Part of a small language model's weights: untied embeddings.
Each number is 500 + 50 x the weight over its row's rms, rounded and kept within 0 to 999. Layers, rows and columns count from 0. Numbers have three digits each. The size before them is the row's rms in percent of the matrix's.

# layer 6 MLP down (transposed), 2048x512, rms 0.0279, rows 16-65, columns 320-383
098:425476400399419533537510594380454572473502507494486491512419396474522436498407582521502525524478524510533490552497459524552527429566469501555532469450524538502445585527507456493524606598552440
100:424484453478500550570579420496485628570502501510477449532496403444578635504496525534446506444494492578496470538513443470475502427560521474518447515446453497541500502548523507589463511502531611
097:611502497527509477406479560518574485475582563464415496567533552566481512479564494443531429383432505482496398465465494469515524534594464502543492508504512470422478569500611515581511473505416461
103:523560426517538520450501447427514449475545487489527582492601501631529484533402429550478559529486529444435488497543519497449452500572536555495506465485613459533470577544484456447494549489471490
101:531490412464511500598499416474584508461450491433512464548547567505490533518584462505479485526534434584461509489503575449488424479569525474491481505482438579507467470479492461544576449519506463
110:453555508449460488542436495500541466528462463559575459481541455459492488485487451467513582489464506419498455491539504511606446518514495470575512557567503517503594532459503543439450574408577438
098:564590490582488463559505452594489507529567546480519507516525678580418432572406434428511404535454392495447508443483534475409510571519521433464570484496492432445580473456467499361479530553464477
100:479473550495501526430509566543509456474515490519521492492518590430553471507563538462508489443457486481608566539481514485506517462551495492534524508446530524580580468480536572556469547495512521
090:436573509412513535476539395502431404535457452535534517449509492502460506482462586470470480503533485455596547492473416600483467521488477564517461406578477483488442483527538499449466564509491612
103:474533515472491583535402456451536465368506487529559554495500655420532472579546502500467543529441476463483512568529396498524544411592532570540513550641563568510478553445513497428548489471444469
103:429523477534474470416513526489465544537541457449569373516461515538521517441468542513445474469483491495516489550405485570503468495600510481471538534479520519499477492515523434449545458555522387
112:496546457488451470482483497464496521510547580451532416472403548481522510500565495411497500385495431538469481516462536517428497537470453442464502538575449468531539571514540512511485488433516358
101:409557569449521505617414413539527426498576526504518550458527474573530535469440553522470406528597492510447490501501534486444453561540599573457417440471413534617530519402438539558490468539441538
099:505560482544446480479489496520436508528414495481536499521512498572472514460485456479496543425344513589425553443522440588527501514470556467454542405455446548446397559477506453488556489590453475
098:490506508558453584509478445539456533547523478481444491507482502460476443472449464530497461521458496587538448514592545522355456463562542596437472431491538540501508534508443529512548586530498481
102:504516447420514529428402574383442584489482421518483625485482423549440563535463507352548468479588523498479450562427461484460527398448452595500474522500526467543559543496489439543511448454440499
091:534472585527401483545407574531620563399499561412505493502523514444508525417523497544477525474506540548448511490512466471539459509450464556475619512482472473445456427454445516434656491501442482
101:585518598464425483476492543472497468536463559457630578480476494498530530443491538448546481479449555560538579492528542485507452459495503616450500479388476507573461528512595490395410554458508472
110:537541570513512507495542553459479513523475427537600512506503406470477465412527545532414509474484509574461524449475580418536493482585547508418561534414481483387526522484479559371525543481616504
103:493564453378481468508431524461474496431485518432499529487588532498543467431552485473516578517484461483539479507425564502514437561519511534451467396464512432611577496456465500556539528523513445
105:520370584434423519502481510514511533480461437474535479467472437525544468582453544490561514476555479519462667680413413417513495583544547483442458560546443430524395524498545514528568457525499569
098:544474461451491547482490443536592536532506508447550500524533492549401494494552496598491413391505587563532447386486483491423493538447489514440544486452567451511527531523585502454465469410469503
090:480542461559403503531427485528501566410482591427566613467496534465575357586460428563477465455494591564417616560470475476501506513521513620553499570470522445617531516511497539489462520517432518
104:410441460562530543446630425516528465402581532529542452367505449490563512485532431475426508379503515544460500529513561493473540450560466510437538546558534454429486547551453413505494503560480522
090:521494557540421539437492479403467478467454476478526450502519470383513505531511527526504420533475550462484472421538506549462520555520551518492584436485453416397465516462495501586462466594572582
100:466403478486472508456594455564533552465392489518444507504467499448497464567487516481505439506538610437470506579494577461560492428503495470503421478539558515443423571491511505465414505555520461
105:447448437550491500495459526493388445496515494472488450523486618491490396563447567515554598452559487457400454482499434624530445505489564563515646448462521508577393508474522520446446501495501472
096:452514456453560370502445512471454514500408546429503497463477604575535558513545443575465452521581531564522464482478456440425516519413515622564494430501483518498488477531465469466523460457516550
095:486478454417486508491400554415485546508544528486518561477463573519448481467525436433545470514546516404552505468535506608552465428417470419479440555514459382478536415612481499559474524448503515
100:512495512452462487468476460538584491465504490497520515527495546499434538498482479423550456573510506551500567513493485428506462487450598531492517491481461458526474572569523485537505485440513449
098:442362440430546513500517588477517499465512530498508498478475415443519483500499485546614515471571556521539512505565468531499386504498528504452515454543538533591434496532451501529501506615434467
088:498583494527438484414492517480486416440523453420444553594486537463511473372513497465515533484527510484496496578444511530460450440394579626483477499544542488482596562513514493563546644462581520
109:485566472486598505561513542497439497401576532440530436481492456479466577402514535476535491478584446480455511445436555423451495501512493535492498514466458526506392504498442469510406540484453500
093:494431457470482625462561507473483475489418420534487450518532526504541570477498430411587510501535467514570484377503526483554437521569529563438574519437482604561450524515532491525509495491484492
090:550508565539547437479487477558496533503502472474428535503481439497421536482506461441486369513551552505544486441465447602397339518491568540624490533527520461472447553481452560523535479490536546
101:507536441428422498536537513440480463545516512482490569455447507500425616472429505465550441561448526508500507531515402503449438488458548526559491475508597484514549461502408482467572474467480527
092:470515525547513572536499504556580443645444550553395525513496517516566476444527549484528517570486483585475576502482484435508460590486491503574484508481495566402488495577478554475580460414477457
098:471507547378497512477561517501470535454481464425511430574504513397524499551589525568561430476513466436522457476459507532550498470440519428393518445480580573544493514445543456663496426469454583
098:498481536486450570514483417525495383460513468572565532539450478415500435545533482540532457492565418478543468507494435412511549543580536587470560407462415513553511537490490462502497493520521501
104:518480442487468536453468481543389499531452462476447471530493511526529531469454562433455480458492413563540478533493448516550544441496540445528479614511432476479496564465471501572468487560451497
095:480539482577416531491552589528512487485482500449542453563505567503456501562484526523495430498519451521416457494375568571476539486480479502505531491511385430440484534443423454438561540570484405
100:513497416436474454568503507500505546493487510568527473556611462524558486523552518458575540533424548454574473529387522512502428535585569559503544535518436504506481491412539518565536595493477456
108:501524463497561436472388499432492525471489499476391536499510581632538429497557510494485475480446521515511516471515453442463482492479517386516563471499443460393421570513479506551617451502417560
101:497594498437474472456573505448547550440533426601516487550540536412529555485523556535585445515536401540481447430579457518558516499420415454465618505558543500524478547517483447403540494514491478
105:506520503443553492445431475489547532540421501494468501507493506601455444514509458561493419590503503517600518508555520429470516478537581411554446540465543375624597499497471634504440480492432396
086:553628447527510525539582474519477593560485441540535573482553548579515424469544441492527493533490424492495491522491495624481524456534522441547464567565509471482479548521481507431486535452462508
105:421453539446522436565421483432389449615510456500486474480498485535500467528545465531537441394481522507410536508486444528503554502523519446491423533496468374463465591509407521461527437535588520
106:548446537438506487532413528541380465440435547444505511494557502465488479444453462514536480463539522514528520466560559593463514467489427546515585514448490483513504559524424532565424471540625465
096:445342572578473475487551451431452473446494424489565503574562433451512518516525513574433416513523461479488525447529512588536441485496524484504541496567532421562413512506479543461490561550512455
106:504531529507448430503464549488424431509485501438520586546511525561556567467462561568489435446381417614473512531469527489520479493482519482483461599405459462564538485384545521585465461472543401
# layer 6 MLP up, 2048x512, rms 0.0305, rows 17-66, columns 320-383
096:527560517514468478460485557428492567474587569476472530460552633511534376514507530421558498482452428320494498463461574467421486430420543516595523412522500447522540418504571472488431475470452497
100:495476533508495499549504570501552517568474495343568537539585481509554450574533567488483503476462491548512519537448519453511482555408504430529502434435516471422462447574470523576508506496443578
094:461501426502485596529584492507570468429560517479524459480514441511529490482538475481452516567529466497498513554552461521484520563539386532489437545569410529570464446562573489426479449553464567
097:528511500474586496525503536496481460517427427448543521540582469533491496534472466343535515488523510543574455503477576500572489468526515508533415462543464567552499567545566561497481562522508546
118:571426444555425540461500578511500382622508500468546376510529532485497562437523440509501634474442523404456457504506530542473585550462470478507463514538390445466485508456523421546480436489524494
101:475594569525519555469485581572537415521509455497473549510440436545427469514487500485485613547571477467520402469506621535456495501491528538577468537509516570549521529450468564383581473479449532
102:464461541443480537376616493563581458540482534444577524592572507546467549502443476466437581517503472487567511525569465532514480557474567528467542510495450541513639484536553464552502621476399567
090:497481553572478495501543672555513519477461491469408499502474612423461457428476588448468485460564482526508520504489612570498552467529445510564552491446533568482547402453532440545559537430531498
104:530453583506514486465474587511504546499555500479498507527563621458504456460540531400556552488509468514556484522520516515470491469531556519464509466523572532484569430519439523513549567407521610
102:546525554467526552559584629536507504492501502476476584475579567493432502498468537299487551433522518470481478566466423502540499508575510512523505449528533524513531539479561478563537550541485480
109:465490542487411526489624417615485485619504494495573552541572592452492542519552517522519488414453473557560562503512509524438556487420382398505513546393516468456589524507440487468453557534447502
098:531490503545423508422508541457587456557486497496558580537460509478451445559500435504495512534464442512516456511515535480547519465510511498561544356412501584489544410527503422554442488440554392
098:558505628507489491561552566598493526495602542485534511401480479581470531483470469384523554498463511482554468543534495522600557557520568519594497458434602532562511537460523446503495466421511471
096:478457574660488445416502615562500467525444552502458500559538505463476497475470478443463562524475526437490564487589525461501505502445482493512542491545485483481558402488563493484492541399560530
104:438434500444494468544469541507524468544542494465546533582417426485396534405454543527591456478468558528480557509457516522496512453473495533533491421463525419585469485454505478550456480493486538
094:467410580485552494467539447521479489568581470474453503537492507507561561532495531539515519513502509520499417573564390464467601450463632508548508490516526422593507512537601528578463510493445552
101:521479455523475594386542490508576410474522596495448501528505557513459528455425554476477547534503493399505529550559578549507475521507508544511492521411435445561501392485550463508573524474408452
109:505497519436400508495558462517565464567495527479483566525448496517556446471533467468524490480515483457432567534504476550531493397476536532506472493468387517500566482499527529598550473419498576
104:526463504502501484506591435552513404554414508501560492523578387592475478532522528447426460533457541484512573473595499545587502456472429440499546471559391510489567501542508500519497544545515638
105:534426552577502547475480428462478499472544487551463484443433520474550515525553551463462530449531523470461527550500421448486457552520542498479386536441500458503460591466494504522474551511420505
094:426457567489540457486568586516558543518524534455527543531531496500479505519519444401528612515548484444527510545488565582521529431481561499520462536463443498470423474435475448495484587496543510
095:485412471523400484460509631484550491627467380477509434489524493600449447467457485393523632511496590431537427485470511539496518513452470429507572433471487449414519535469591464502640509469502545
106:635610511519484471529468464527533498529613540462462494505411490459482559580542540411452545390591545541416553488503479494458499529509379410458491478424542558498447374463501549426450507453532485
088:453419515491535493497510497557525511487449567490477648516460450550579518505419481375526438438485535435468530489566483591525581443493562586589495475528531516576452549569420389490526478445568554
103:572568524561533525503551472509460406538524568426568495532446493540454474490506461554490545497468485554506476556501510560510610498559436519559500555504418490483525509546526431515496399503533571
103:606541577571501562500515588512501482482511582361498510513521468577475441596448502433514619464473592477524514558592493516617526410479462572510438482514534461511461472488557499428510454522497456
094:528398554476549527508595497591510532503456460498544513503494449485483527481478517484454505483548489475482497532532487503567408634440416491533519586451479477502496538557666417417446465501528518
098:533440456413380501519465530454543504528511574392453456537439513488485560485463553530517530460546595485490540548519519493544515521466548357509529500435573392497390495568538479516570550578565439
096:483386551528565497462476469540598452556561503534541583414462465531535506469526495548471635490509496511430546458546517476475535501459431489455516430583360545454519521438430518508560491446524548
097:466433447616487573473571565460503473585433506570532458401495496594348495490495523411584518507378517480469533494462358558478523504548383507531492503529395520531562556509484489492559521439575527
085:518443606540398462512483513515520423535516522431557398495535503496476578465469507461492489498487500578521505442529506508522517533532519497527479502510476489569569520496548443522487493453496369
108:522580430495525508441507401569500484477511472452513478500418525486468459438532563531439530454549513463394468638536405531516471485519459511459484570491505625488419481555449493541553636492467518
095:537473415528534538535546459437567537462482523496520490572522506486491527526435518515505450524515556412570478527448487473564491532473502517491510448506490461506469496477544544525509498478470538
092:551496553494563582492560569544474558505461583424508539562438469611571527450435500432501498479470522482517496519631446531611512514519547486637474526563467505598517481572485409492475508411491604
100:533545551557453565430538584459471486567529621461550494486545566591498499568490574385466462507491599552584533495457502556525463637498392480578484417559448486520567477558549467483485405470490508
092:478573469508472486494390550543511455449568404530522499430502485421508510458465531484553428487479470461480513484479497472482584563553494422486400598524539478535456420547441417450466483485490464
095:516387520467503507529507493507514541503483509556467501575557491487500572559443583450484471514576417497454475526458481524588503454397393505501560533463461561509514504573452506520498451548409538
099:460507499490500516452466492470581535535591433392558480526483501559455465521492512494474512495500561482492530474567614541498602515426461521551397499526517600515450462555484524402486400559513491
104:521385454558433448500502505497524502553462464486509448555462443494491476508416568532407463451502471551429522550539450530520478528486526515506459536452474465519462515495508541518533512545456547
095:467572471488582492536464567566499509519510557427500483375568388536444460436496535427483545543515507461518548512464435460543442440481468482556476448466543549538509414480574542592484482535491498
096:452425484553513512537506505527541519542560492483435500555481415466406527448442485483447582498588523479490530612592462550432575460432568488483456480481447499394451381508512422517575536493458476
108:495511503508485459420488424512549491564537538504590457473444501537518481449493532544488547417442455495530507563432453589552463522421500492530467487388456514485554500532468526530532596511404503
099:549516521568518463517510520557550493504482489504539480450522483446445466522572528522440498494524500522571524507525559518442504577542428526535518504354534511515504493520556392586490565509463475
111:507516535467548460572565495635614380523506534552436537426439503552474504469595454477511478454497501443508634581558485481443467499451418589505501502553476534497505462512541424547539533392487526
090:562424467502524533480458534443585498492438506395531507425430535451442542517518523534496481432487431468541515476610406474588480546520483484422615480503461575489518543497514447551506423556461546
101:559437598449489512482587502564552445514481457424454507515465525471466518371368562519498486516552451550461563550518419622478485570546548486593430605399487443523542502547455548439509476544458557
104:545441486475506500515506595541582452535471505477506539541566485522473465497470499476458513283566565489529537557466439556493452467415567538607516462496359602478498513511614469502495494551502516
095:506415486576521546541522497577465518570495522557488529475600456530542445494365527487542524380491503451420542463579388550567498545496477485556522477481491479534511494489490454475510460453469509
108:423523527450505533480519442509530516520518519422519445527454468530520494637582584496471469410480429477514558595589464511522604538481467437515521413575578560490502539422508511487480499530491484
101:589468519520507596482531472439484526502555449590444552428485473472447471466555590466454458514532458458510507490601513558547493454514514564556540540556515568491454483572478470424530449380485554